Weights of a small transformer language model: 19 layers, biases on query, key and value.
Each number is 128 + 24 x the weight over its row's rms, rounded and kept within 0 to 255. Layers, rows and columns count from 0. Numbers have three digits each. The size before them is the row's rms in percent of the matrix's.

# down: layer 14 MLP down (transposed), 256x64, rms 0.092, rows 56-155, columns 0-63
# up: layer 14 MLP up, 256x64, rms 0.0891, rows 57-156, columns 0-63
down56 099:127151133153117103086118183130097113128117122121159117124154152085162085129109137124146119121111109163104082137125124137150110174098117105129108101172141114133132114118084129097167121146148079
up57 116:125107143166133176121143111142140107128126183150183157116124125132122147096097139165131167189150106109132172182170127115134114118125148105108146137099124109131149134120139148152148118139143108
down57 104:113120104145131139139174088100107099092124135100196138118095122135146151145157118091132120146103138134127134147136144132120139149131127137138129078090111124116191102144152131130120158130124195
up58 102:160135153159119126142143185117113120132135098120122135147114113145103134180096135110067126129140154126125171137106107172163101110174110106139152142140115108155139168130168117112116143093120158
down58 099:143119116103137144136112158110140128114152121104105139099158144166117173141080117114147146102119102132110147127139112085124121105131183092148145180185102117126102109137123147124127116133084081
up59 103:118094163128156143105127126133160137111087119128096156073170123118171132171116173123144117147098099108101133131132135134125084144126156107133103159108147112173112099132141128157154112121083131
down59 103:092146140154111144096129145133172161083170107157113106166100125132114118163140095155114128092114130120161131155085132119127169109109076133111114157138159134106100154117104130122110132099096143
up60 102:189157133138116154162125147121132127149141137157069139135139111146173167126086142175106091126155141142137150120153161119163099126171092148132134175134122131159153133130143133139115127122133153
down60 101:106127142129142088099107166087118160117096117141114134130131159136081156153186142156102136108098125132151099136128099107141143143104149103154165126128142109105118101117111145126074155158107089
up61 100:120083131168132125163084139124137111100117107159098137111128095152129092088114174103121117106145144105122110121130129142100138099142095070122109143160146127159145137085139088125117118138139080
down61 107:144148119117110107150155137131140106110124135088099139115110195099101129147144125147146129127113122087134154155141139126152126149085108151140128152118139087130131089170109119133112119131074202
up62 095:160119111133139123153091124141132148116125122153134136132149088110096108129143171157149139119088183101179092145153109146147101126157107152111108105141067143124156151114133110128170128142164110
down62 103:133111129130183119109093134119138129150131094119112093113128136138213133141110128106108117152101107128083112145132157134182190111134164155127157136087129135138128145136115095115131112136129116
up63 094:090121140111118149117140117120134174117114136143162149064127149101108095123110170118174146147080154123102104131113122131077123167151137124158125103081151128136109121119100150132149093124098131
down63 094:136149137141117117141123184115153108155115155165117107175161118130117164129140091107105122121105121132156124158096128088148154178119147153121153109157152142144076152123096135153081146112117139
up64 105:134146136087091121121128096126126115095135158156136075129141122175082147101127090122137134147097165109078086134145112103151108141129144062118129137124149112160130131169119121113161130126125119
down64 122:108145121133092104121120127193152124173128141137105154122132131174118086097118125140136112054131123131110101074144145182118149107083130110123105135123150116129112130158139130151129116121107142
up65 090:137125134143116121141099107105113124112145133120099096077133140065106124171166092129154105148141161115122124115127107095137137124104131142113115170092135136069136103097116102076104097136138138
down65 088:164149102128121120121114104142130101158118140131163114142091102128135093104130151135082166094099102129114141094088136126109129151141105103135148063148125098173139130155138116176121102097135105
up66 094:167131138129119119163075135086094144086123124094124112157125148123119137141099139134129143124176098090141135080166112125159111096164132110093085101126127126155136102107125144128134096125130087
down66 103:147159140081110136140132142160133132117130149180132132157134129145181107133133123141077153144134116124125145124095102146136116150143124143092069117084140125095157142140157170174114152108130161
up67 100:110133072108139155103168114159146163094108161121119104117122118123170144087121112077136133130135147119095107105092110141136069141099103122127122114129151193137137134138117145135118131104110104
down67 096:135099185171124104130125154119101128145146089115169142133109097131128104117149150170132116119124137128157190137137129108132160130167101116117135112155094111149127172108150129156125163173157137
up68 100:110152137148093093121124140099101127126129138150135118165176144119138125139102144098141114145102118177152137140095147111159113124109141132137108140148108129091153179145146124071111068171151130
down68 095:152167157140140135122140091142144141087099145152123119093103119154126128159158123150141068169090159118111125141156112127108156111150134139145100102142071168112100129130154088119151141121117113
up69 105:161104105106090184128128149117092128121140101148101075111145107105120155126137107111129154120116135131140178138099144108107134154134155176130122146129164166115092125115139129064153113121120111
down69 088:143102107147160142112076101097150101130115077076177153149093123113124121113151137085134122116111089123119117093153143124158117139107117088142156121132146106148122098128175136149146128154107124
up70 103:154166106131131189183132131164122105121102089131134140101124158084100117131137152175150117157110108098121153146129086138109192149110120141150148115128144127122089132127113145145108139140122117
down70 111:154141139137134106109137131126126122129097113126143102082102151111103157141134138138143174125126155153131106120150100124118134168106069162085139144152118126169131112070184166144124119142091144
up71 095:136092089095104114136136171120088144136082158118089093127119088124129133138099097109095168151120124144092163157157136148115119115116093120119118152123130111143109133140117143119114142071174116
down71 091:078130133125136140123107116161122136135111089104145121069160161140143121144096086131118115128092128141124121145120142157158121121115148096063136137100153171134109167166152144127086130150144108
up72 108:115150079130107109143082069109119120116111093139123172126135093131127093148158175124142112135133124158122154152108095123161138149094073125148116148149081167131135134138123128127142108137124159
down72 101:111133079128171123127136090153111131132121113224085126124133122094129110089128167124141099120152097142149176099105152150125117131118130151138102132126134172110117154134137125116126146108142122
up73 096:126173132075104130144112161135126127062157114144148121106142105123121155165105171159089157130140148125124100153160095113158136115122113150102101108116121124137107124105126097137070150117124150
down73 100:121149118139141102132169084125142131111106135138102111128087101104154126140144180109089125142149116139145098138127138106153104138092137151139154119057091111160119088164109117124124165146150156
up74 100:110110146159143102114141171151104159106105101148104115116129105109105083109139108124157099123118112121127116168127079098113120051158098134114134130120088160113110145131101110101126113100127105
down74 087:145131145133092143145132106156139145196143157145162140134126097085118135125119185140130095100132115103101116110132083104094087153101162119157104129122126146106158136084137119131121116135159101
up75 095:148074154166111119127095116163140084130118119147118119141130135099150172151122143100119132126149152133130144128142144108147133098160180120120161145131118124200102141147065121127137153115150121
down75 088:099139136100131176121131091071115169140098094133125128157110156125142112109135157117115100118165160124158144111148144150087135096145119134135118148139101165116186091140133161119130138109091133
up76 102:058141125123102143106152158167121132113127091139181116105126162105084144116108146101078142109126147154114145147102111105148111160141143129143109090149105098156139103154146135132121138162115117
down76 113:107150125158158139127116084119138094136101157114086121178170158092175137140131094147109155142117144108104087115122158123152136119085149137128151112150138107103102110120132138120177131151125165
up77 101:114196109097154135135151131151103141096119115115131124080133111134114142123123132157084124101135147116149067111165129155119139144127111139137109107117167153136105122136137090136137089144127197
down77 105:087109135108165138081130127138121147100124115110137111149100147140121128125077104133119082117146141151129098121161161140107115080120161127088120113114140157118136109156107093129095172153158080
up78 095:134102101094118106109114143118087137123143107089146099106134105121141120046131080123138137117142073158097125115098117159135103132125106113133143141126142165143169149139140148153123088131095134
down78 099:104097141155127131116170130112128119105091177119131107099142151110088151136163124112099137133143139169120157172121114105112115152046162120121120102111125127095116101101131141118118124155150156
up79 103:154121138164093167110093095174111127124112131113134112150109112181110145120091148156135156127171143089129096102120137122152108117094123118174101091130126121108148178128121115133144135110172130
down79 103:141128178106135134114123148100145117144133114123146166124110113146102063169124145083133147136117154087103131117128144152105143205121103109130136127111073144141126138136171124102140132145112139
up80 101:137125134112089108128164166105117147115131113132104134102123144101200108108143147108145143163133112128081090116160085142124115141100104132127111085150127110102094145113118101137182097146134145
down80 105:128097144109082158137122144114147113064127113137136131116113132099145113131102111148177131152123125144110132207130151164085151103097157150129131126161129129101161122150116118113118163164119126
up81 104:119174123126132132108158119152137088074128118130118127092127160074190129140128097088135112131167103145090146117110092102123099150147136117127116135109097084117122097121145151149150114141133150
down81 107:109095131127145136123131098117161123173137092142136117138169114163105091118137122136177139129124126122134135114096117205142152100115131123156152128106132107103146106155124107088131074138177125
up82 094:076131136111114138132088159105121136107136119110146097088159118139133134116076142148096162113082119167115146135122107087132133111103143144124160105117130124138086092057128134142159133111122123
down82 093:125102104147104123098167129125151087113149160101172174119093098069156129112094116115120128098101112078136137134127128126112160157127153122090124128088101112144123124108159158137135118112108145
up83 094:184101109086127102107113094090084111102112119111169133135168099139134101133127120122124126153149136120120113161134117133164070112121156156124127125118102068166161121134135135163143123112121141
down83 106:114140122134109109137118133126110144108133124109138131109125157114105109080170130120126140147167153178155131120132144074101129090086116115157140137178139153196147101127138125100100169151116133
up84 107:093124145155107143099113111144096106125127075145085106130121113106142099099132123113149129165106106114130123099122151150116149137108083105137139120147082121128109097193089160111121171120151112
down84 107:121144105108151142145103156141100148124172133141118064124122074145096139139123136113094122121140135119173097144132125101132132152130128124136143086122104159145105077140055132149133147148102126
up85 096:127107135163158107126111078109102108110110156124116105106131093126143112133150126088152157117091105110136107093124064134128106083115155143136180124135113108132115108105084135093126102144095121
down85 098:164098130077109105092152107080137124085134109141149106121155159114146119133103133117084146133142106139131136114121110148162097098177156124113101138113140166146117132148157169111162113155153108
up86 106:141087115116128180147155137116100103095128145149135089140113144156075120109146107152126075109119100122105136167103111141166139106143076113118132144090113128102169136132146138152103096139124136
down86 100:130118089126099118060129114123149099164143157090101146129160071135139166123154092121116145140150149125105154144107145154101166157121102110151118141106115153117108161126139106168107142127115127
up87 097:132119136106109118130146127151076152147141097137127115105184112142175137151130092139148105140076119121140132167152125152137157115113113141147091153156124153139124138078162146084102102157136099
down87 103:130139118139131155123104104149156124087098180131107113173090147129103111108146146122151118168166163103143118107109123101156084155125149137089142113121137113133134164134123154143153162083150164
up88 099:128133118096078152141095119132083126143154106102089147127088157105066161118087128148130116141151125126116112099142117149114091093090115145112132131126099147104148118094115128094131082142111123
down88 099:152103108102138145152161130132109094107163162088099112109097085109108117134163142120120166117096128114160107150109146090149140099136156143135157148102112145144134093121100154089116143097173118
up89 093:139110109157100141157081140127162129113122109109111111100103135110127133130149145110077123156187132126156111136087081152101094092095090122138134125150144079113122141120090135149114163129118127
down89 090:129170112114124089113144151198159150152122141096111167128114137137101106131150109150153126128093121092090113143132151134111174159141155135134121104152095132132166119134136091150144114082098124
up90 095:113091153121131100098125128158156150116094115156119117120124140066146144108131131103112086157127117157116156144093122131133124088114130122095151156141084131117169079154143129150173112171116127
down90 089:092125062128119130152111177113127077129147149156137156136160122126166142096104133119161139149111164134109100126168121145121160154141141132145143145140125107100114101124132108128154104117081078
up91 107:126123122129120123132137175131106085138105098144150078118104138132106130107070134127104169174120123104092132105120115127117146120107102119153138115126121080116175103116109085110099150114076115
down91 094:112119123128098103137128098092136098140118121130097105098102131142165111141126140143157074107165090119082113082119123118130153186171137107106106153114114101116147118123163108133113100169123127
up92 098:118139143151103107132112130122134133104061114129138114165140176115116116098121142086163102116103138102122123110168117098105108115103146142142157125106075091091114104084133135134128117177108111
down92 088:112132102111138124144134150113109123187133163104125112101133095159156127117098135142150092092112117131122142107110124051125135103081151142136106126097163114122138130142129120162082131085134162
up93 092:106118122121149152119158128081117054152141120126115140177149129126107116057093144181132147168150150158103131149103109098132138110105119097143108124131119126137132119153126151116126105142144105
down93 099:105121138138092096131123135139104136118132098159113126171104165119119200143121147122142130130183105146153132107123152160132096122125151138156096116126172107086116181124122154131145142124154093
up94 101:133146103162130137119152169143107132154076131117132136128144141122167131153143127096093147162067162168139117124084148125140136116131148139188168134115083113132133143123145132135134109173152140
down94 096:158100121102104119140098126146118117148118163147148144130105074114159132103143124150137082116130167089122124125121151122140092175137108096139113133140113127121189130106156147104149135066163134
up95 110:109109140135135184131175145163140119127120151082175111129144131115106123117150081102118116131113112128131108127139089128160100137118123071159138118106127176154103160142121184102111130131142112
down95 110:155102152128147096090127155143181181075118065115153137142123133157131141112141129132142154126124145140180144143121129069135130124140100130103128168143120146127109119108159142137120157163119135
up96 108:154097121132112133104113115127115135109114136079128121099127120114096129125121119079204144141108132141114147127153125119103143113093157151156115132089162118135150152160057170107127115117145107
down96 107:120141169186112121119122171113139120153138088086099134133152137151114160165153105094099088185128133102129120105136109156111102117123104118134139135139147153100145112150156114162164104104133138
up97 091:119187094144156104140134158142086149113073120171131116132137121146128175149125134132103131149090114110120144139162106116116119125136072131111101171134159122118118165117180125138101113146142137
down97 098:116119134156113154149169119139115084095148131135115116133105099090117092105089123119148121101186151082151127096162113154122111114105155111116121113130092143141155139151129182099145146136117166
up98 107:130113127104154106113108105130158149109098144104142141076115136128154112084112142171176120134125130160134142139153115158118116152159127106144109155198115152130139095158108169123166111115159120
down98 104:152119134102119147116127141086152069166126174139133144139168146147149138135129159083149088119134130118116128099119138129078113145122141113160118142081147131155104164102114178143116103115108102
up99 108:102130092161153145127142123185100145113139109138128148130153146135140126111123107109103184105141098129092104117131120114126182115138125115154163133101101143111151117157101195115126133166166112
down99 110:130152137158129099115123127170133125106118136142165162181133149147112098100170118134120138130154100123152098104105160142116158133089099075125119109135106101180100117155122096171146128118115144
up100 098:176114140110130122152139137115105149116126105125127106150130087174124105119094136165154107070161136118107147134127108146132093152115123167140138109163149121123091099145132120121154088196111144
down100 102:129128148132097085105097149149134152177143094124106151102115140167129135137105109121118129144123146097144126168160138148095134119140117090070125146172122109151093102107097152112086162146143144
up101 099:128142089138117152145081147147123151137096114100150105164084145117147137140105106130163177131112094120117129122123124166138135106143130113134088083140102174142172134142120128136089155159148170
down101 102:067115160115144128099124133137160117091156137128146157151142140139146087144160112133117114148125144132173194112106115129156130097067139132135154144141151094116131120137136136164122147159128087
up102 096:132094082137121121106128157160091141101082109125121152127150094154124164127082130112103134127168162132101104167164154164145160122104171121147145150128111147105161146134148119113131127162109145
down102 099:130149130096148121076099108114074134130144140139139130123114107122088168121140153135084126133104100148159138131109150126143160163125155108134164100148145129106106115082114110190158148113135093
up103 097:150126135144106105142130122117111163102147099107133095152156112159154108131109145123139083095186195147146140171166120145133144140144110141142081164133172136150116103134133140149107130146140139
down103 106:126117161090167099150130104090133125076104087106137143162151127120146132159146121125105100123108103116146138134108137153144139150108159098148191126152171114123103121109152123146139157161139168
up104 103:100121136133075078140112085135126125109124133136140118109096152145102154146147143109115128150148153148110062136142114162100109070117105098118124128117095105139138148092113170126124108160098117
down104 095:114151088127123134097138118142162071089187091083141147117110100142137163131126116119118112148129136121109123099141164147162088121100130105135136123138148147123118154123130159149069153125101150
up105 099:129145178163113094148138144127145146146119147151115096136122162130099161123093115170085145137133141116137143125110096140128134099092111135143154103108107138136148132126106150138218159153129103
down105 104:127106108120195142152129133160153166130111141132127136102160107170159106154160081122129151149090113103135143120159120126114136135166154148099127136136136116157142135162183110125075119147139131
up106 097:112110104129101096149163127154143104184094098102114125139147149122134177080127148116098113101163142146114115117145119136118129124116151143078131134114139141138101136139137107131159147188185136
down106 092:102131100157134149132127150083126118126139151146119144134104127151146120177101117140160155107100144105126166193125132140158172140163129143126121138110116127118133143089119116126101103152109206
up107 104:154091119093142070151142157129131120102118145099103127114110102076134092098113148170099122118127129050097117137113134143093143150146148117112115131104129139148136123139114118097108082109131131
down107 108:124166101129121133133141124122131134168080136156118126164152139132121119081160143163106135162126151158108106097134131111101102115122155100108135141177186119121132141124113159110191124101111158
up108 091:143154126152129099181140131147122178129129081126103145106128102147140130165104175122093134171137101123099126103125101110157116145170093110157116132147112117167108174147157116113124155140111110
down108 091:132145137112135136151149088148156095109094155127188135119167115162164118160129131121112089158136132130120139110121071100144135119116157133110154146150097093150157108151144091126158150097154116
up109 104:125112109132133172124144145130121149085085101147137099157087138147113122124141132128156091087141124105133131162162097100160139115163124106138128180123119130108147192167126118142157148114138163
down109 106:184152124107088129091157094124142138084115138136143094134178142141110162124158114110117134072120139123140099163147110125116142142130161113182128137132109103134159153117117141134111170135107093
up110 102:096073105137056114097133095134115120140120108123150087136105123119168176149171150098100117134123168114113120130121109119127098098132116110123122107146154127124150098087147138119145127110093151
down110 089:162150096088154128108148121128158094165090142104182096117140123131155118105087126133148125117131163082118132140143093135118127139166149089114135123106113085135110138167108161100138096148124113
up111 086:114093118119163138128173113157145148115140126138153081126115128100164151111125155120147130114108119087101113149099101105115159129133133138140080115137118100111132112157080099154139104191108086
down111 085:138108110130147158104077123112125097136145131080105158117099124154165126129145109116138188133128130131135168126097139105131186133080156152100167155136159146124092120121142130125089109123120149
up112 094:141141109144124128131129143104095138150073140144138132128152086160122098093094128141160120173149128115110163153106152160128136115158143148068163118103127124162118099133166164101145110143144096
down112 090:109121152131132127146150090109128146103142093141192130114100150111146093100141111167150114105126154102125116113150148134117099112082153074120137115161089151111094119147125152168129125133130081
up113 099:139144137133106088157138122177094096078129129135130107105186135143126118139135136127138100133180122156136133060156105125098088133108151143115140109154119134181126111135102114154117114124106134
down113 112:131131141140159103125160118126108096124136142175109129119111101138127095127080139092144111126134118160113138149110104146117110138158162110136108152142097122161121091116106147171168099198165152
up114 106:142136143155125158128116097153128092157135135148114131097096159193161120134095133132154149092160137133102138138093116112150113113157124104166115164099134163121138119134142117172133082166138160
down114 107:102114126164143149084065162124105147138156159102122097160114114126148110078150133140094140131138107077112117111132132122139122110123110179107125121135131122149173137103142124088162149148099130
up115 103:126113077092130158131145151136116123082120137073116118089110090135133136104112126142102128140111120142118114118165114141124147092150128122188184116142155151166149103125094095106153159132133128
down115 111:128139122136105148113105128163113146129147143120119133096134091097141139091084098180121100136097132136144138082117133169112168115156132135140102100162129148126099154113161102091099144070126136
up116 097:164129127118158159196108103115113133127134124172137118158101167107168152136097112142092130168107145132132147146142109144133140112099115114178125166113099135147126147117147114172145130176142133
down116 092:117130146174137137112114118092109130095143117129132144114126150078118144112130093156120084179108094131110146142157139127107124127181173123124133133161067096122134163110110116139136178126120143
up117 097:129129176130146161143105098183139122119116088097140133167146137092135100093106131117104147137150104105146154099126150125160076133120149097116117155137144145118132098135090157156094115084142118
down117 095:162119176122150139087115129145172135126150083133178153111111091172125112140107168161131112094110134086132161171157107117126142120114130138115106134121145142121095165108154125155131104143147143
up118 092:091107105080108159147158111127134126098142115108110128121153126123107158093116161142100105150156137121085105125167122113131132179131121123159081108140144123140072146124100151083107098123129101
down118 094:097103139082103137134131106181093140112131117151136103117126123087166159110143128100094109119112132103109114151131123128115140107134166147126107100122127107102161181082129164143099163133128176
up119 088:148135106138066140172153111156140092108153169118137120154135112150123147127146136101127150097144149106127141091153113078117151094090139130160132162091105108154116109087133106119163113112113137
down119 092:106128106114155144111144133152142135152121093132131113081145131140106130122082120115105079121115169108123133116109072068111123100157117091150111133113141126110111142162103121143144159116161071
up120 087:126107136163140133155139158131086153116114164146133105099178125113085150133140161097086101136118149118156146103122085148104087132112131158166134143107098107144118091123122133139106183110137143
down120 096:077127123094153136112147159111131116146111151104100127112167133124162118138144116080152162117143163154133119127083135090128092110099087086133129154130147139107114164130153136126127072121090121
up121 092:167099101118120120116133086118116130149074136103102110114105160136156122092119187141144119105146132097165109118167146105102133112129123165153108132143140125146106129117156159111165098173097147
down121 092:112106109125096188092134137098127097130117160110122115118146106118176142132164105115101151155121117139112147097124104139149084097114135118112128137161110107133125099138129118156081173148167176
up122 103:137130130130132124119094122168129071161116169098113095102123138161149137101085112104116127189103121146109192144125121132160153117108170125102127121123133096151144137160125138093127119099115128
down122 106:138152130117133141117134142169133095049123167152119173125113124098138110140166126149165119136133117136103132124126087125083113139132120142116141168113089123151153084147136132162084113097108140
up123 109:141130146067104145170168138167137102151125152095156135126104138149095176106134164112116113100108137129130126087122094120134104091139108120162099141112112105114103165164156120120107127145106149
down123 106:107116131148195198136155134109098106094123084105130098185125137138102126135142113136103113124145140121120134109123128153136137165116118101146119136117094168152114128158110156130131146172165126
up124 101:132148125138130157159139117150086173116175123085154099124133160130138139113148121150147133069120086133163125140116117145116097120127124124129099194135099070115141169115123143133114136122130155
down124 094:103128108089158107149114085130124130142139145113122145120124108147144125137174126136152143118124154128162120100094137127154163156128149139106173123113145066121098142123156150090094126052128118
up125 118:117157147156115088136149127141159067102123132105129115080148147103109139094122157099117084134105138087126090110116123076118114095134125097104129135118114149124100131141094081123122096117100136
down125 108:139113137119159137115098106168114072094163132118151119136121133145139120120140136164122113121097134134122117109087196098108113123098171109120166137125145163148147128107135088122117135096186115
up126 095:144117144152144143138186132107135113154165097164136087119140145166187123143105148116120143114138120116142166137126107099130172130133138149153109145102130122167163144115097161139121148177158155
down126 089:150102159122114074130112126134128132103115138123122105116099139113094139137122140141126111153105181167171125113177157110117117107117112137103135144109215144096102150114151122128147120127138087
up127 102:130130092127146133128158143139150139152143110107130097116123180122108175101152154101139140103132110126079166101136122152117110097135115128158083174103120149162127125163107150154107124136092177
down127 104:152146153142169138154148141134136126119102131198118152129163119121157118105164090114080110151149133098124132089140146107136170127144111124154138127162173131099082159129162129147130114108139148
up128 109:113149110141101152092109134098109133143111203090144102137154083120136103118106150100122092145061151116132119121134142142123133104090118135117130102118136144148151112128082112136115128123181133
down128 107:111120141126140099162127123117118089120131085177119159133114146127137136151145071133134146152158101127124178090116145131138149161161098112107163138152121102145096128108173113153141181105110134
up129 101:124082101159134113116099138107146130100097093149148088133137152126132144113105127150141159133143119125140099139181087092150114125149154161150122159139127133118111117085153154118128185178141154
down129 101:155160111095114147136130148146122107103147163137113119162118134156139096134122110144098149130115137134101132100150116089127186114109139134112107125093078131186104129150144152149126188114090158
up130 087:128138135125092147189082111150128128121117158094120159078114152099112138087113114138178157128151091132116138120136099143136111087117116158118096163116141132102147156114126127098084143140106146
down130 091:144175096104170135104156136090136104136138146123141117098144144153108116090158145111113122124127123129173150122104147153127117160107094097115172143126118153149109095150141139186105105130182136
up131 093:125161131125135127118122114176163140131092107080135094136131090130133065110149155142119147122146145136142157133119131086127088114113109137189108107111141104108111110157132112165134134183140153
down131 095:068146105178117138086098121125098120116149115145132122126086115145074138153143118122122168112131114112143147124122126079108159160127144096119129150129106148102155153130079112122182120131110133
up132 103:110132129130107142140124120125126144167149135103100133136162143097130125117141133139119131176118103086136125138182128144192088132177153139127168153127161135121154130102112081132172124165162140
down132 096:156133131176187093145128158136089145148101115185112090138114112129083140163173119135167121150124148119143120116123151095120130133103132150121103130147094158112136105117130099138111083133142119
up133 095:119185121116105151178146127145067154140144120125170113162160137137114121152089119120076112148111128125123117114102116129114115075148137089130117100088147110120107153171147127123144148141139124
down133 100:108145132131112150161103144154129116100158151166117171108106130115123110149156091128122146101159177100142140141134150173142149086144135107179142111153126173102106149123112109139122172130133165
up134 096:114119124121158165172139150147113114140123094101123105149084136132134123153092147176143120128119132085150151154114160131150141151169178140100121145118118135106125146121136152123120128151209148
down134 100:118133182126124111150099056128134114145108127161126145128158084135133181128144121102158144109149134131118130179141083105104158146137130110154138140114149124135155114125122089137111168152116091
up135 109:152120091132113104146136141104064154136116110138166100114147115132105136161115136136103162122130159077148124076128112129116197094133114114109134104119121119092179111145121114121109115142151124
down135 115:156091082100107161129076142167117114093126124085121125136100144143120117142148141130168128131126119128062104093138144121121069125118117173132151158115144149123123137106146096100141145136107126
up136 098:107098073101115119130127092134105115126117103166148110125115122152188159123132116153141150087100138137153136086117142115138084154107114125142120150117172134168146156111100160142132094156143156
down136 100:130107103127144133109094148178142127172110098151097126120157102149137183128126132132113156140123153108106104145151066164141131146124136087128156099170120111084109113089125126105121095133130142
up137 101:156136123102076154110119146120160110125143090149126123103130125115149093109123128146139127143108132153137162150073095091161108167141095157143148126138140101132105116155155149154141149115146198
down137 101:177145121119093133097128089134127176149154164101081109138098107136164113091121148144190090153138111164136137123131129122131091133119150112140097146126124142167132124129135154108144138122128079
up138 109:112195156102111110136152161161099127131119121113130124139102076120135073087115109147110188132147149134128131110131123111125133144134115105108144148099067146153116142106094143117105148115146140
down138 100:148112118147116172118145121103146139151149109133122093120108193128142140115090125102101113131145136145119085150095146123088143112138116144133105106139170099122103096112055153105092115124116152
up139 086:162123104135141131103149123116174154148117078133138122153154167136124107119096190123123153103157135119145117117107110148134092163160119147115099145091104143175109155151164123099107132143093135
down139 081:102098157140132103144116165149093091116136127136144129131144142125154123113184098142206138159125120128110119083133143117113145141151111085124106153099145155118112145131142102141145173095107098
up140 105:136169106139082123121125121107082097114143112083134129151126113123113158131141152131083147091128140124069113142097127133121111116114085167068119104135092127118136140129136098102127100134107169
down140 111:128169114103151096099146141094155128169157123088092145134135086130129130133138126095104102111122130104093103106149088134175107103109116104111115135109086121111148129196122115112115128105126101
up141 106:176124129179137127118132110133148106117142127132131138086162134130108122097125134140120127134133113125154164102099114154156121104156102104149149168137160134119083134128091135184087133109194151
down141 107:154096141099100129130117114104131120096159121114094182165099139101161157161169119144115103118140158088132127143119158132092127091145148150099118135165111143162137112159125161100095120107118154
up142 088:161064129134128174156125157140127131137152079133123125139117103120139101030138124098110129153133141119116101097124132156149128121102145097125130165101122119124141134141127119107134172121116153
down142 089:126148144150123092111117121116123064103122120126099164112097164122096129135118114170168125108152110099110141154117149150160115154148153118102119067137119104095108166130117143137133172100147112
up143 089:098104088102076076125111120135122121117116113136162114120136112103136143103183108124130119129111124124082133074146128131122119109152143106184143123117117126127120075169137126090118081136143119
down143 103:161162144115146128129117118127146138142146163094077125134158117112117137135160154102121166128098157163173184162163144112110148132120147169097124132137183115101136130112152140116131153135114090
up144 097:130131102103093118148137152064104122111133100147116111096131134153130138121119123133118119124128108131199137134156119127136108118144126154129143176080112129135199151159167094125103151137109103
down144 093:134166114113144150135113124123142124124179173132174091123132121158122111112149143180152154133104101121124137161074121111139115162115107132150124134146156125134103119097099074145094102154097151
up145 110:131121104129136155113073095191141176136134079107121139112108129121140162098085136148142157141119144090134112133143129151132107113107120140096142109104142169159162105097134128084097128113132118
down145 102:146162159124117108141139142122097114152152111136106139111143119093126129155180122117151081130104131112089121109126134077152134100127077147151087163180122126159113141129090144126165124136108161
up146 099:139159121134091149111109131165111117131183109159146146072126113126101138116134119128145124131115128130112190140099126152161144122101137177115121173099129115142158127164112158143101145112129182
down146 099:136167099113141121098167131160147094136148144102139149077149149084154132117125096102123123138124064107133133114122127154137108128118145133117117164100140107139116086210136133134131138112111131
up147 091:165110115133110158115162112131122119125127128124127072115171120145164135116114110076170126103110149180148126134115122116126101125116123105097086133092141138084142124152159096156129093155121171
down147 101:128114129127147126155108120118137147151107130139165085105108098142076127126139199118111151125088152104177100132106084161144130105147139120126145110188151126145141127090104127137137137134126099
up148 114:123093122100108125105140158100119134119122129112150140114121122100162168114123138087136149156148131139109101109119113163136116142089174144095111169146110095137167154078159139134179114134118178
down148 105:089095143144153134120119116162163132126170103118105096153138142125111123107196102126173129157095129181110109066144134125144126145146120111156114122108166139107111098138122125165120126122150131
up149 104:113112097102148136140128128141126094147141090112118118142135095165096126133105146147084167149111107133085149148138116174088092072117139118148115118123144128127116162130126173088166098151136109
down149 108:092137103135176152143115109153138153135167064126121162153124132133097100109095144153121149145107093162129152120127121100108084120136139126179111121106139157122126155145142132079140089148128110
up150 084:132124132170119158110153130147128117098140134102145157170113147137132089102152159111154146177099114145141161128077113124141150134146087147130088164104145110149170102124146128120088092115121160
down150 089:087110114135106167115119126098098134098149117148129171133151162131149128153130150147096146141149092156120155123129186128161119144148134151149109117081143168129098101112136095118143186149146137
up151 115:116124077132148144095113128126086110114144140093128141104124093131171129132078117117129104150134106124133099128121104128097146131149058147151105154152138121142170131126080083127125102129167152
down151 120:144129132162162105141139114139111131102098177125135148107103160164115090097096157130160117086169115138111154127124170143114098146100110154093091135109166154150136165139094117129126105110117121
up152 100:102065131147096133157109123152093110099129089157130155128131093109103110130133129109124121145136156117085121120153135125121142064147091099158108124130085126103137095113106160115094161120127148
down152 094:145091148138094112095105094157121159174157153117131081096122141164112135121107137156082105116138109138097123167114130119121100165128147103105143090144151125137126142134111102165096119106145087
up153 099:145160141150111155147129159119097093145123179110159134131156155101118092072109108104138139102133125150118126122168132143116099117145122152128089156139132144108148095119106070138140076116158120
down153 097:114112165068125145155108145178158174132147123143131149129097078144139161164169116124137118143105134113127167135137106101152145152125131103093163106154116172120129110102140135096122143148125109
up154 103:087101101144113162150150179122109170139120161093132110131145130094123152087137145179093120109115109121068127149122096136120148176155123138126144153106128143132132098137165139121103138105128107
down154 109:124180165137134125090157125176151119142162120098105147148121151118097141167142145106141072108151139136117134105158168121141175135106132116116100134129114142142104158131092113113163089164124129
up155 099:101146164083067106135129127115115133130153101089115112117120140068157131134111118156104115079118128159097124130134109116149131140175149153134130160154081116142136170122109145158138135127101108
down155 091:108113117106099138139134121108107122194115116150101160121107103146106104152130109144107114143109110103113126119116098144118148131130112143147105155086092158119096135076104168112137168069163133
up156 113:154128098131093121127124127118147085127082135132087099081135096143133095155094144134124117148099108089141145129130148124126133141167122122070152162154154161134146143111181140098107103133117154